Weights of a small GPT-style language model, trained from scratch on English Wikipedia.
Size: 10 layers, width 64, 2 heads of 64 (1 for keys and values), MLP 192 ReGLU.
Training: 87M tokens, 5924 steps.
Each number is 128 + 24 x the weight over its row's rms, rounded and kept within 0 to 255. Layers, rows and columns count from 0. Numbers have three digits each. The size before them is the row's rms in percent of the matrix's.

# v: layer 5 attention value, 64x64, rms 0.519, rows 62-63, columns 0-31
# o: layer 5 attention output (transposed), 128x64, rms 0.476, rows 62-63,126-127, columns 0-31
# gate: layer 5 MLP gate, 192x64, rms 0.554, rows 0-117, columns 0-31
# up: layer 5 MLP up, 192x64, rms 0.608, rows 0-117, columns 0-31
# down: layer 5 MLP down (transposed), 192x64, rms 0.563, rows 0-117, columns 0-31
v62 094:136133131162110190135088094126135120098157102153148158142102154103139131148157152173109149171135
o62 089:152076107162112126145135151116134113130084130125124106073128121095114140133100141177116161141113
o126 098:137166095122090140099089082128106123109137120086147096097129148095143132109182122152107135123115
v63 097:118133127118159123135112112129145074088114111119150122136057174134129139101091120133165142148075
o63 074:113124138137131175158141147104141133108109126171162156158120126145132111171135140150097113094102
o127 115:091093083140090139171074122142134093109111128115121128113095133143133089141150143131127157124105
gate0 091:137128137127172125134135128135151122093128094083182153123099082099158118086117115112139125131085
up0 081:138119148138164164193159144125131134114133123103134130121070091145138128119098109169134098086086
down0 087:153198145108142128110111120133135105088170148108167167118120142099097132075153107127127159141129
gate1 104:117128137122139104145111146086123126104108116090124159176120163095129134128112093117117156163101
up1 098:139149130094120095067093145126107104105112144156135176121124123180084163122145149136122139119153
down1 101:167103126127130125136109152127130129079091152160114099131137104141155109109128141124149107106121
gate2 099:133103124098159127129138119127109139110097135141116097091160107118115149119142120105120120146127
up2 093:138151134090126148135112130058148110140106082140123121109094126136134087163161093082146144117155
down2 103:110124107148172131134127068134085111143112164139202167094104138124157108124132105145145132087091
gate3 104:125097095136129122127093117143156131128104139121141155156140145125109145137131122132156131154092
up3 112:158145155129150142123122133102124124145137111138113092083125138150147118120081091124130127145141
down3 113:105099095100135116169150134155172110126145143126111122120191120123063084110150135136098123153124
gate4 094:119112129105142080129130161197165126100088147144172139130134147136151151134074142103113113139143
up4 097:143158169122135078104098153134138095134141151124149133145124156174141119123121129111133134131096
down4 097:107130106093121127116145158184112133140098146136141104103114152137093154148125159136123164132160
gate5 101:171164122124128117146142127124115092096081131127124127124131090121103125150159146122113088139110
up5 093:119114158113139159129115167112119145161127125131109093099118157132126126105084146100134154106159
down5 096:065131117176126125109145115138120142108093132123134116141078131151158111128114102158146116125135
gate6 095:161071154104181124129093126110135147154127132125124101122108115180130155095133098092112109158129
up6 107:141154116183143136105167138099115138151103140123136163144136152089134152109100128126165147123166
down6 099:147147040128157083145136091118163110111103095112135132168152136129174110110122162110136085126124
gate7 102:145072096125130097147186117159095112149145121139159149138179098114116085087133131129129096115128
up7 092:117206145147121130112110114097163130109125152133112095137095157145114164132145147133111119135139
down7 097:116120111147157129135100135152122130151062159115127129097149141127107140133114102140118109150142
gate8 098:120115113079169134160101133123109129130116119112174106130128152133124147132123161116145128133137
up8 105:145144168181126109127165147134152118151134155109129130131102130136130097120113093160093098123076
down8 104:125095131116135136129175165105143119152095120114106170134140184162120107154126162128110123123111
gate9 106:154105115156112135123064127123155144124147102145117130159149140111104116164129152134141100158134
up9 103:133102135140128137117112093146111120112153097112104144130065160119138098140123122113153058145174
down9 100:137143126137106122134188119101114098168142134168120091134130137144115132157129110134080140121115
gate10 102:111123173083160151169132135147143142156123145174159147112096090103157139085097136129100124115107
up10 100:106123152083144149179122135153124131137116144144129143133100081116165174084092123104098154074134
down10 100:157164133144107157163113145152135098085144165126148104095144113144135088145159111113123130149131
gate11 094:122115086113163122111114134095122115100110150130098107129120129100159130105135105115142085138164
up11 097:120142146122134106127119153132143102143126167120117125142125164129138132121099097125113140114091
down11 097:139123112191148135140101156078083121129140108157141165132084115139092074115127152071109075142114
gate12 108:156124140115160094167143121119132156117079104128169136143107069150141141113154133102175111144107
up12 106:097153136170134119119151144052119109142142114131130099159151121154118154127104115123118142119126
down12 106:158126102132156158118103112146110086128101126087137126132072092122140157115117105124112116162120
gate13 103:142153117150152111138136147066137129183139120112159144161160110131116145117102113143120130119141
up13 106:073127119102092153105146127217180133120150127156108114114102156124112126113119134093120151160109
down13 111:099129156133170109104121142119109142215103128099105082150135162164113148118140181109129129136146
gate14 103:133109131161106112147111092167118099135146114081106126159080104134122092172128147122137092142106
up14 104:134085132126086148135060140090139117113126142083112106123141110135123133132103144148160148142102
down14 101:163130192165097106122126141118080137123137113135175148144117148119100140114131101118146126101170
gate15 109:123108128176169140109134123108132179118115105124142144139140142121141098152140113152171093073143
up15 101:096108103149105142143185152168122168095130138127104146112127090109157063105119138132127118153111
down15 108:123181148116094092145120135123148136138182122145126133148117093091147084139120134130107147117102
gate16 100:120123134121161090098132144134151118106119098142131066134105161126136161148093151140122118150087
up16 096:172093157119153125116095147123083113135124131145129135092127149118123107109108140117123117113101
down16 098:142156092134128160131143127155190120098129150151093172128112118134136150108149154105135151100096
gate17 091:134092140104134087133118104104121111150128084098093096100130113170150124118104144104134117138148
up17 092:154130127139189157098129146159102103119112133169128139132109097137166172102151082126126137108144
down17 100:161090140160124106145156187165112083120152155118114093145116137111121088122156114105136144092118
gate18 104:166124167098146123098124110118142147167102139124152117136117112131170137129144098120174130075096
up18 096:158128144161069127103109152131146139157151156120117102151090120136154122150119092150166103111102
down18 099:118134124088131140187103125115096137115125118081094147127157129116092153113143112097133159136098
gate19 120:150112120157163132124103112119133149129120106130150098139110158107153135099150125201145119151110
up19 146:104146135105134127128147145177127140176109158167143180182121125143130089153103099089127127124097
down19 125:149115124085156147104115150139118132151116090139144152119130114138101081151133155122091135158137
gate20 109:140156130134152107126124124128159175181127094145159142125059137103135141126159083156155137090089
up20 103:153145075155145106100134125120141129146127089140155126090126155109119132122125075129110136114123
down20 111:134144171104139162119090079166105131124120114129135099117144153105140127135146174129144179114092
gate21 096:118162132094131080140126132111121116122144113095161063137145133126160092131142127094136141164144
up21 091:167131162129117144096136113145163110131094136168145144161085114108109169137159120151113118125082
down21 097:092111156185150148109161139113128103134060125098165124110122142108170157134102137126137072122110
gate22 093:126097111104148138133093156153105118168118145154089128183129124119099175128106162136138116155123
up22 082:098098121089136140139123112152127091112116162108121146108147140058125107145123150158100143109133
down22 089:106117140108158110161101157119137138141080145092144111126159135097170164139125123132102098129114
gate23 097:134151157152133138079130161121170101142121114125133156141145112108156133105095157111121113119110
up23 091:112156129128157114123130147160092156121105152179092147142139144127108160143107151156124141124128
down23 099:107136105130123128123128121123156133118094121149157089137097124132164135125133108169168081142149
gate24 098:130146089095152155154127158131145136134074150106095109079136113161128112090125151081078134085118
up24 097:153064140159158082116139098123129104135167125126113126165104139143105129106122123117150114123164
down24 097:111085114136163130086101110135098126135127107087086138089098136103122120156165123111128108123176
gate25 106:091101097160143144116104087134167194110110150120092159141127129136140154107144168129129147110116
up25 129:123106116125127078098124051109138121096123152175127134134161137126113152081122126154128130124150
down25 112:143149131123122108111134098081137114140183092151122124126127151101119133109130102127165122170105
gate26 110:105142193126144144106126138061122126150169137127145144150128142116182118088105165116123129111135
up26 100:109115126141102169113107137127144130125176096116130127111142145183148102065084142114089175094117
down26 105:178157151168090110151088135108135116109140108161134090172134096116132099156163117120110131100142
gate27 098:121104145103147120072118133101136168102143165098146119142153123136158156125084139127166162128140
up27 105:130112117147160081136173129138138141119173158142116117191098153130152127121141147095105065117130
down27 104:133128141125124128116093074118150142152124064126121156148149145135101127139101134112147190135063
gate28 100:128112179121139107139084111130141143118137139147141153115129143123163088079164095121117143106094
up28 092:134116172149121111171162144090153106110096139137115103117147089122161146121133174146123168109147
down28 099:123135102068158114114106134121166121147146082152115094164140140128166116149108092134185121128100
gate29 102:111156098131135121113116147089133137189117106127148130142173104176161115148151141126149090128175
up29 116:160123119164127129146157161111148112147107128110118156139137132069140131135054102146107142129095
down29 116:121159091156098125137147141124087121118129103117092099140099133147151110143132153118148096129189
gate30 100:090127151123116099117148129106134101123109095127129169168172112107091087144121132165144116126123
up30 094:169120143147126135091129098118152144120167135138148112119109125149172114129129114086156162125130
down30 095:097114075130120147136123130066133158115140120112140123106120170133140089125091139150148110125110
gate31 104:134136147120175121162129180073106140107144118101147138163150110133174114106112124125172130098158
up31 102:100157114133108119122139105112153114112089113129143152140106152111142162132121125129141124095098
down31 094:126095138118158114112134138118062168152173133112092134143133168150126159104119128150116089127114
gate32 098:135125148139126072120126117131159159173144130117174125147138152139160163113103103138135092127106
up32 088:176161135111113152072125135129107119133101159131097119161157120112155129106109136126153130116097
down32 092:128131110134122130106106095186153137143119093138133109142095127120141139133116152123155156110121
gate33 094:164143117107140130095132125132117149124136115156114110147132129085159141094159143137109127106129
up33 086:104078144160133131134090153183160136094116149123111144140122116141110168146115135098104150129079
down33 089:138179115111101142117118088136137128132132104092121078120126098143150115130132095147145122091150
gate34 094:131101152117151147166085109131157119128138146093115101128133119117167171120133158146096165141163
up34 093:135113061144131099155135103132105111121104125164102141132146149091135147106174125173148096121087
down34 094:148118113162121107106102099133125150116095123097136151125154135120129156093101145135095097133089
gate35 102:115113137087141106139124216141116091116099135116150150131132140123126095089147153165154122150148
up35 091:105094126122106133111111133106151128126103153073111147085137123158131138145130107097113176132134
down35 100:136138085155153112139140103143168114121133167089135156128149168143145131123118132116107111126124
gate36 104:098143129125096101132126110153126109120151146108096157132167106143096093121149153142118119183137
up36 101:088117146118155134097121156114118128150119130171139104138141145132094166139088098106083115119091
down36 099:102189132085079107127120116145151130114114150152085094166177131134122127141139161118145097174153
gate37 109:104142081125114129090176148145086147114087106132165118154107101123138099177094144124153155112124
up37 103:151157135141116166112081118154116092112150153081143148107119141175133150109107126118138126129155
down37 101:089149111107131120098116116120174074126100082124134136108136111149090132095135152132091139152108
gate38 102:118113099164117122109091147137096166144114129112112142137153121121119122120161137137134126085111
up38 096:156120110106129138096183132083144128118140146120149108120135138110096122062126164160115150110132
down38 093:131156117093082090128107119120128167117138140126095111139144131121136107148107126133131071178132
gate39 107:089117205140152087136114151163143157155130109132128144170105113108090159134138128114130140116098
up39 099:113126167165124138142095112161124123116175117126115135128117097107139103141130143141130111132075
down39 105:131138162109099139143132128094114111127065081168098112175173119115126111130092143144162143111123
gate40 089:102111081107130124105050120132102151131104124165160097162148095143128128160157119136148103144129
up40 108:142081129151125182136191115108148140120139122094116117117113143110116155076107154144112177122123
down40 112:112131136137153100131111093180128115150136114114120128155132130128145154091135111115132127129123
gate41 092:101124094099104151145090128109159138064099120135174119142120113165143193086136102099140152124118
up41 097:141130139140157148134154142151090115149144137139150115183135155136081118127135122109116151108110
down41 101:122131143188164157115127103107129094143075150122166163167107128095124124129146138148170091121124
gate42 099:111132119145164075159126144106126139146147114125148121127071111134116118123154065153125109097150
up42 097:175126128095132170146144138108104128145097140138150130115131114093154146127131109130108147175125
down42 104:124113116153139096128097103115176114099148124148131176131173081113120103110124146093093132128148
gate43 097:157120147119173103133106115137130173141089047130127141139108126169103144140130138135170109094156
up43 103:098150148097110096151090126104120148130083107132134141117088173147108114107121152128101162107165
down43 108:120141135087125134141149115133110091088139173149132096129105116166102095128144112135114150137171
gate44 106:120109133124124102086136125145128134182102114163123120183093122197146091146124138112132149148117
up44 107:128132149159156143117150198119117154150119134139138111170117094171124136113110122114143138117100
down44 110:110178139095128109106153148083100072189096134151103124141095126172095152120151134104144158153122
gate45 105:120098144112129100164166141133140133114154107128210118133138109108161121131152134147108117118137
up45 097:115164200150139106097105174121111127126106184126136128143165112148130152126144168122127158097091
down45 096:121142117127124147131106180130126135138125083133074128076140076145112127128136101149155096109143
gate46 108:131108111112146164113112154091101138125159103123120111146131126127133121156101158110119115165143
up46 097:145098173130108113153143153068148140126129094076172118136095153148160100124132085100135141147136
down46 100:127163134121109110131138176136081157128088119139170105132140112139095158145141144197143081103157
gate47 100:124158112153160180141125124126100094163159069135171124130107166145131087088101106111132112100149
up47 097:122139119152176184135175156111132119119097122154094094129143072127124105092096137146159168106129
down47 104:162149115127085137137142161095186132129110176105086157135116072164135109113168158136117112102136
gate48 092:168107132103156120098153158152149130137112113118092136123145108143155114135165158108126059145078
up48 095:181110111163160146110180093151161104141145101112106099106132064114141105115130150078110129122109
down48 096:167103145102119149099146178117122122137118168135065134114184134137111138127167093137110128082109
gate49 104:127124149126144129063132119148150135067130101134121102124123109179146137159149137098172118111153
up49 109:141136111158160140082132139183131123046149083101104124127118145150114149172107127098161169120139
down49 104:131154122123152112118122161134111124144121078084092075134157132117098155093158101166150158104158
gate50 099:114109124114110122177159141139089145172102104114126137149123104122120119155130137141138105118156
up50 099:108097145125084122151109125138146153137140194112150134119114141142137121137104096114166087117109
down50 106:127132114117083126123113129142122144164135159133105113143120143114141116144143142129108118082131
gate51 097:100116104125155090093136159140110137113128110130138092147168085142125160143110132142111131121100
up51 094:138091161105121167100134093128159076125140120132096141121139125139086107114143141121090117157103
down51 096:161138123092106087136080158125176153152146127100128099140155119113162165119159161142146113109107
gate52 100:128154110156154093130141116101125146124140083156144143154093124126158092151163128130105089076154
up52 117:135146109135156082128123106114100139091138079192137138142077116089154118141155135134085121097137
down52 112:115096134109151093111145132150113115092102143131127027143106144150125118116168129113136155126119
gate53 102:098109111121117116102094073134148151107121136131122104148144113127168153092121126142077134138140
up53 097:071092118145124102097132158127100129105111091135111139125075126179124134104113126116116155167132
down53 104:091172144095140149119170154093111133158179150142130109116107144118160145136141093144142104141170
gate54 096:130130157153123146109156138096119112151080103124104107116149125114148153121090175091154137132162
up54 093:143122102138144120162091144148141162126148137142134153135111126122101099126175094175109130132107
down54 088:111154104078193165125108147138143200137134096118139133181116132130127120107162118145106111143123
gate55 100:130106111131104071173107162134137070164159126097145128154155158137148136109093119151129094134118
up55 093:121135157131107160141086089167102150097157147161140133166119104105133135113141126094154118120078
down55 096:084134094187137120149112118098119155079143105122151130112134131115159133103115165129107100142148
gate56 106:132170179103156108147106127124157149142086147123178129134132100170128143113106098163141109073096
up56 102:153114113107146120128119134076130163132100103107154142139139126115066142113109089166141115141168
down56 100:153114116110098142135141117125102157192108142145149126123125204101139152135134099118155177120089
gate57 097:159173118130159141095125118110127170128112079097114153132141157085112114154121076105154111173095
up57 089:125090159143113128156102159133107084133139157133144117124131122175140184081147156155119150143142
down57 094:138094128128127106108101100096148182151177172107167107154106137131150101133165112133104093149105
gate58 088:109122095104184114179086120127126127162127135125118131123173142090192126136140153130118113125116
up58 091:124131179148098171073146154113120104120103102129148157155103106177065102117127124136134133143161
down58 093:113150167139140180119088121148135147120155110147126114120133089135093152106115070087143147132133
gate59 097:129101137129114113101117122178136154118151120156113084136130118134127111132117139119154109111149
up59 088:138130125129151130145136100097127108128116139126130147124130134112162137109189154150080111132088
down59 097:081094115167109147164135144111139129148099090088143114136144128147155103161130114142147154086112
gate60 099:136084133096163089110155129146147119139106147123113168156162116174112126111104117110160141156136
up60 098:156134114131146135113111151108132095176108103141138160118127128144065148121080166082130138122118
down60 097:132116167154093145106073105143129113110132143115139164134145199167149162167105137121102116133132
gate61 093:085158132119099120161100140105150112129119115132159096112152086147097121145133161137136129147110
up61 089:125132130130141109068156124108114151128124154110104133172133107144157154127157079115113151125135
down61 095:095082138129138174134146165116172135153127095149139112143112110133157090104107143131143153139115
gate62 099:108115148106145109148094104115138157147096127136151111166110153158131112110128105088115185172101
up62 106:096147134119105170142111103117135127116146156125133135168121117140098084117124127109121141115074
down62 106:151160133136105150115158144086126136077123123113151122142115106090129114148096179089159110126119
gate63 104:187154104116154141096152113129141123139109113095144093137087113144128154144138111126146088114161
up63 100:116101125119132127137172133151118108134124136107127119152117118107140116118110097148148129123096
down63 101:130143126132085119152121103095126169155103143126111132105119127106169131143138146138154143128150
gate64 109:142132151105166135129137128125128182125116120146155116122118121132175179061147141140137101151090
up64 141:069118125149111121129110170107132095087122098090118164172182132149108107153131126104133125115162
down64 122:117132144161132176168149133139125119124163139146119105092105101166138113135151117111121138161198
gate65 102:133067102109125123145146176086124127135120119133171111162109147124093101117092092138101134114158
up65 101:128184138147152099146110104120094117138138134173102165140155120102156120081160158152115112148154
down65 097:105186100152167130137104141118170145132117156113159100115122107156135133105147109103107112152117
gate66 103:102124154144126161158115132114127143133078099123166118129134163109174141131121131106087148145120
up66 105:120166110136093117124069141121153145144109152142133097133098165113153138101116174162140132110145
down66 105:146117091165144107141168107103151109134171167114135170092153132125138132117135127159086132106087
gate67 104:114121116125143106117062120116121144171122133133177135175147173142139118124134125133119141120092
up67 135:176133083166126112142122095139144131165117078146141085093148157141145160137161088162171079129132
down67 125:126145125127136100128098140111148141116116106127121105124205105135118102117133142112111094100166
gate68 105:100082103143132126138104146144158106172126133086125106160075117109119136122096123111125174129140
up68 092:161134154155138133150132123082135141154177157112169100150121131133109103107118146096140132134142
down68 094:135105111147127096144175131134133183148121124107108130177130213106132131136121171158121087110118
gate69 101:141124137114122139144103133125140164141105118139180115126136125117146129132119123177166126133130
up69 105:142133142129153109112103116146090139126112112130141164108102134141119125119137169123125155105120
down69 115:128143112209120134119094126086117192114138155145121100103160165140157142121087137139104168135143
gate70 099:166117137114121074104094150120139166126130118093144123118102161171150166115118148086110108114123
up70 103:094113123165151117139174134126153091154143112145096128151124132114106091135154094150131133168120
down70 096:104122110128146129124168124132174108149089125086127096125107113121151051102079118118112138122104
gate71 100:155115108127116134150124119128134074179130155099103124177128118161148132134159099117184095159129
up71 096:179098146111113126146146169147142137172136137102096109117145104118161123154128142116141135139152
down71 095:143129142102102119122132164068088087128142127145158112103136090145131176109122135134133146129156
gate72 103:141142126151135144099138134115109141114105138186136128128114130125146145116104091095138097137186
up72 095:113118102172101149147096169140146108092103135129085137123160112102136138137125118101107120138122
down72 094:153106123181135115139148141096101124122151169213118134072079132125109122113141108117123118113128
gate73 097:154149141133144130127101123138144142129110108156153097145126104186178120157098100136151093109114
up73 095:135148138097177131092144126125127115161131170134125163134130134158107158159091145074113159125102
down73 093:136146153125108093127143105143119141107114152125133135109116084122138139099175164141147113136177
gate74 101:115133126098112102144092167138159070111124095073149075114119106162118071098114104117150136135145
up74 101:088134125157119133102132089129130109122162119173123105094119119125102078106134157104086142097139
down74 108:136162108098076105135072115157107115145159119075097117140154100138145147163136162116142128148158
gate75 101:107133132086138135134114104138145174099147130163153085097142081157111127145164126161150120117102
up75 094:121128150157102142155124113174129093162134131165169118137160124127107083124162133145167090129135
down75 103:135187164104116128145152137108136136088138165117132119109093115144149159170107145126100102122131
gate76 097:141106128156126145128095103145162149172135122130111096135130148140135150135090125135110139157171
up76 086:102117151082116117169092131139116115153116139130109088130161132140133136163127130140107127180111
down76 098:140092100098143135104136106149132109153126119157086114142108137118106222114144143141135159146130
gate77 086:080142089150123085132109109097145132115109120125121120125139093125165104143140147124160117157160
up77 090:106113143129149093102155092079134137115148136119130128103135105149140155111132164118160125128163
down77 085:117137086083150143105141119105122121089177125115120131149144150120152141132101125134141108136132
gate78 108:129102118130183116127149131115152123111132157127150102129106142067148128114103131104131130096131
up78 124:152126124170088132155144154110164139113148132088130136125126088133139104114144142091147095101156
down78 113:106088111095118160118111123102131090160116119120133151147148144111146112148129121119082155119144
gate79 099:159127144144123123135096182128131121125130111109128087158098109133117139131054116130139107112094
up79 088:123142105163105156132066152075120155166133172149143159134114148137139137097122155140110094124145
down79 099:097120102171148110093108092086151139126134159100152148115095125110104128113154117129110052122127
gate80 110:130129126142134072153124102091122139114101111103193125131174153124147136145163130145145106160127
up80 118:096080125165142100105117158161154109134123136157106144162151146095099121127131160142097134086108
down80 117:113074146147135117111128111130124122123100149138094085104090124146159110140118145144146183158147
gate81 099:122149122130125108118083135178136105164132140108184128115104112126153140156161113111069155148114
up81 099:076132156117128142147115147166144114159142181110132114094113156144137151130133139075088121152076
down81 097:105130143154146153111145108128094093113185135126142156113098126119108182109113115121163131132167
gate82 107:128150170126146120131126149104103135150097099133151111148138132131156150096122128171164105130145
up82 105:121122129122131119113134105158098148120145125127156104140132109102116134155139158052114089120136
down82 109:149158111099155180121154123131158076147118132141127130145110117137085114190150120103134123148124
gate83 107:135133141149108129128135113159159181143098144102144103143150100102170150177188149108137121129111
up83 109:144047143139132117129095130143148151131098095134093108099111114118145109118093139125134174146111
down83 105:143134141148079158117092118135140135149131127152103133136145067113090120119139100095111170131131
gate84 088:107153124171138079115141123116108121149095114103133129168098078167148130108120152117176127130165
up84 088:157096153153135143132135167144101104115120154181127156175125111150120098167121167121129124128125
down84 092:153125154137077145114110116135120150167090100141129115155159138141123137115120128118106144154142
gate85 096:152106136118169101102134138111144136138133096118152117137106107116141134123085129121178124117130
up85 112:210108109123135110129106145114121113145147109148133112121142111111107126143083111152137129122149
down85 109:182133133167110127147117163122097066153160127150093134104138141129146144121133086122152190131126
gate86 099:126128159126125136118167133154093111141124130115148168129164103143131123128089157110164110129143
up86 096:128161099092121128121131088148134142152117134114095126146089091149139143129157142113095120127111
down86 095:154088153125143149115169098128132061136095087113113146134113178170130125107114181151128083136107
gate87 097:134146080139129145102143123150080146150110140100120151166144109145113111128114161137131141146110
up87 089:111115123124146153126091080104126138114111132116163092115078150089121165125113148111093153127147
down87 092:139136162117121103118122170130074132159140144088149120146154146146165104140141135133131096097157
gate88 096:137160131158138172121189111132097130171084120126149110095115080091137129104087127128152126162114
up88 088:122114129108113130095131115131084160093091133114141132164153111173132143146104100125144129128155
down88 086:149125155133097126133118108122144084147158116132144095068144143095103144134067137134124128085115
gate89 102:146135127086135129151126135119142145117105093137148145141118104131115157146124165091116123174122
up89 108:122094111109147111164180122115143144116117112115140109100124111121103151116110134107117136141123
down89 099:137110169129108158126103118110100136094152113151093133130156128113133177135110115117111130133152
gate90 096:139136103094129124135131103153131137133135120135149143126114152136106118155106103159151145104183
up90 090:105134130121095150134146183136110166141117127134122097103142135121124132095131190146140135159131
down90 096:131103155098138136120148129104096164148121107137112123127150180129123128135138143154115164098136
gate91 110:112116107114104100127118125101115080143150094103200165140133136139118109125110085153110092161119
up91 123:085090076160091164139112136114122135134096091119160139113143145107110140174162121107131146114137
down91 122:120110098114081104118142160122158113124093138129084084131135136122119103106123138118137135161135
gate92 100:095098146131143096102180104146111114126124120179161135108125123106153084144165162133110122146125
up92 091:128140137094133116087107093103134125115161152124123180069122111145106180109138116179109131105131
down92 095:105090136110146135142134117115115122108114091139154128165107152092136099152119138097106110150108
gate93 091:107123109098176132123110100135118090136131120135139133142149125152103140119203138156097097142120
up93 091:097129117096140120119141114144131106135101100123140150150125133116117136116148134146149132138123
down93 095:182106133106133139138130126126106103137155186164133173102121119117119176162144116147149109075125
gate94 107:152133101168156111102121152097163137108160096160143095115178087126170117164161122136094114094101
up94 092:118155092157159087133103125117114180128125157124109130130133144141152141094144167121175126106087
down94 100:145143130102125099152134179094145109171189120105130171129136153104144076118116121110111154148107
gate95 105:091133172137143161101160132114123116121104113125106135148106108091145131141152117107119123134171
up95 102:117154132161132153110127130143135136115135132184096140110103132141124113119116132145114152151134
down95 103:161166151112102121079122107133118153124153118139146090104085126174135146096144111127144164122078
gate96 092:102096140111112129129120122125157147117085111149203072131127146126170126128144127109152155130176
up96 101:143119112139152121079158147155103122184127159095113188148129137128091100135111155097129140130103
down96 098:107130170126144118125101171121128121174122135109095159132126142136182100121143115123109104137132
gate97 103:121156094147124138155126082115100123177123134134154141141137142115135123149134109139135099091136
up97 103:143178132147107138100110098102167067145136155105134120125131110122128097138140145127078150160127
down97 104:112114126132153072112139168189141105128111132107107101157132161147170118157160121124137152148111
gate98 098:116151126067138134134140147121120124142074129165170143157083111148146142144159154172108154129094
up98 093:138110115155108117120089153117126159105172125073111104142207149123119079119125146124163138098119
down98 098:106129077135127095123112115130164132156086099119134104115070154140130130111135104151147122119140
gate99 107:170116130090122073140117158114130097117137133099118137165125118164112072105148119118116097139146
up99 100:149144147120119128175103129127126181099085080199062144122138130153108114137135136134146112106145
down99 098:090135147126182161142109119145154137147120136163126182114142126111095118116116132135112103135130
gate100 095:110194133126143167134141112123128157150121092156127144142101124167120127109070151096111086093155
up100 093:112199165142173159134105087127144135148142085161116131149097114171134136117095129098107099105153
down100 098:107163124093099127095119119132081136097173121172079101120172155139097176115144156109145119116104
gate101 090:101194151101143171135101118147161133125110119148107123129117092156131124123096121099098120113121
up101 095:130157142167102147138110124172142158093129081141143154128137062168139099112128104151102166108097
down101 102:150164139120140123107111153122156135111138178120123139107122112156110186098107139133113134154121
gate102 093:118106136132093156124101105099085106130123083091191143155110158113105134116099123149177104108134
up102 078:125131133133152132116174161141116148159096169133087110092191085109098076136150163125139167166142
down102 079:095134127134086126139117107079147186121123141110172151119120117131155109126122165147137099112121
gate103 103:130123123106115128146102143144160089111076126126166125131138146116116181034060148130143127118156
up103 102:142102143134128112116105129139116155110175145101142137136122105133135101130179097110085152137101
down103 100:131112129142145150095127158119145120123138131145150096127139092148177120145116116172091090106119
gate104 098:118112091105133133137100162136174149098122109081137128151141138106124162127086143163177128146113
up104 100:124105131128122125136127118139156154127121124114162089170100116125148122114102158109157149094125
down104 101:113157147128113110094108133145127090120173139147131136114088105127097164138126130152124146120126
gate105 102:110093126129147125095108147130123137100125144110099114127144127122171103121172103127128157156158
up105 111:127141150097107154145130115084139106143103122128160111128102095147119166154126150165115100121108
down105 099:190149134140171121141117119144144146121111111102070116163126128165106123132084130150118126114115
gate106 107:079095159112125169071117144122155133113141119122125095123156106156154114109137131129107148102139
up106 109:118100078131108121123146131111142145086111150124140185144127143079106206130095138122149121125101
down106 100:139070111140133086139172121104100128107147109115118160127133193098150126140100122144120082111129
gate107 100:113111121130160109091169119158125117142112103104151126118140087126122099130126157128135116131149
up107 096:132097145151124089144121111136121146119151109144116135150088150081150132112124149104090137103126
down107 097:132127124133092152127107149141140149146054107143098084167155118134105099096132175105110153167156
gate108 111:145142096149170129096106125131099133108141076121120153137142150181095146131119109172134127154154
up108 116:124162112125117133157097117147120152117148120158122119118073168130145111150099123143132138138129
down108 102:106153159105142127120122122125154117089099090159114127151122092181112093144087140111147128099118
gate109 095:109114132076159108131125153133179119109125144136109105134129103078098175103163144142075132161104
up109 090:172123118155134149133130159119081152138085124144149151123155128122122080147135124151138147118174
down109 095:116128119104161135097149044119100144137138092084137145103090106129159131116122125140126098134096
gate110 100:090170118101103119174144162135127136124118110127136134155145064134145135088166129143115142114124
up110 097:192177102080118157125108097125135123167121108111126078146141124124140116101171134127135156048158
down110 100:134142145127130107153161148099164087176145182083109096152116119131156081108141116102122168126120
gate111 087:106133104129151077122110134166133120140183135092160176125124131116115105096091131178158136115086
up111 090:087084090129124112103100117145100135103158116100162136125129122113124116154110138120195147088123
down111 087:152168169117131152120145104095099121134148111153094178110088131079147140130117101151141119121169
gate112 101:139110077103128107128109120086124119167100114166140159165136129137133103082094107117085137163123
up112 096:142063133111130106115113152141164115135120137129125124100130135127092119114144085143105125173135
down112 104:127143099127157126135121162134146142086120114119155085139155126158118110143142113164112115145119
gate113 108:140171110144115148119152128136142123155121099153148133169110118099122124126155091145131096138124
up113 124:123105086127102121101147150164121142150140108177137125123164157173109101142144118132100075129128
down113 123:092131154126155142165132185105150122140138152109118095131112162075142151133110104128111160120119
gate114 089:124174125133147095105136178119125146165157098111182136176125110157148114125126140129083128125091
up114 082:125110134114132154140120117097114132148148140129115116163132151115097132088145134136127140095093
down114 088:133129085083139089105146130119139143118072099099110142102096114137133121132129131136108109154136
gate115 109:134126128105155160138119144105174164195148117110112130140071110143117148122132149120103119150132
up115 113:117130125100114139138125185118096144090160153162120144121112108123121087150093162122148101090158
down115 111:120137158129122158121116128121150119041158149144131085133107106159133082135137131100132096143146
gate116 094:096088100124118085144101108172150157114147112110128156098102111108150096150169122116145107093172
up116 089:119115113130123140079102083118132167149118114136179132109129112098108135167154135146151122129150
down116 092:127166132169102148141109131113099098138153152126134098122095135136173097122098104160147143073114
gate117 106:115101114159140153130121168107144166141145112166143117130096130123115066119080140157171086114152
up117 099:100128159114138127087140107156161144111100176177078149118086119111134139124114151138099145162114
down117 102:129152078126130086161139154102156145162126160117163119156142148150137166154128139111081129143143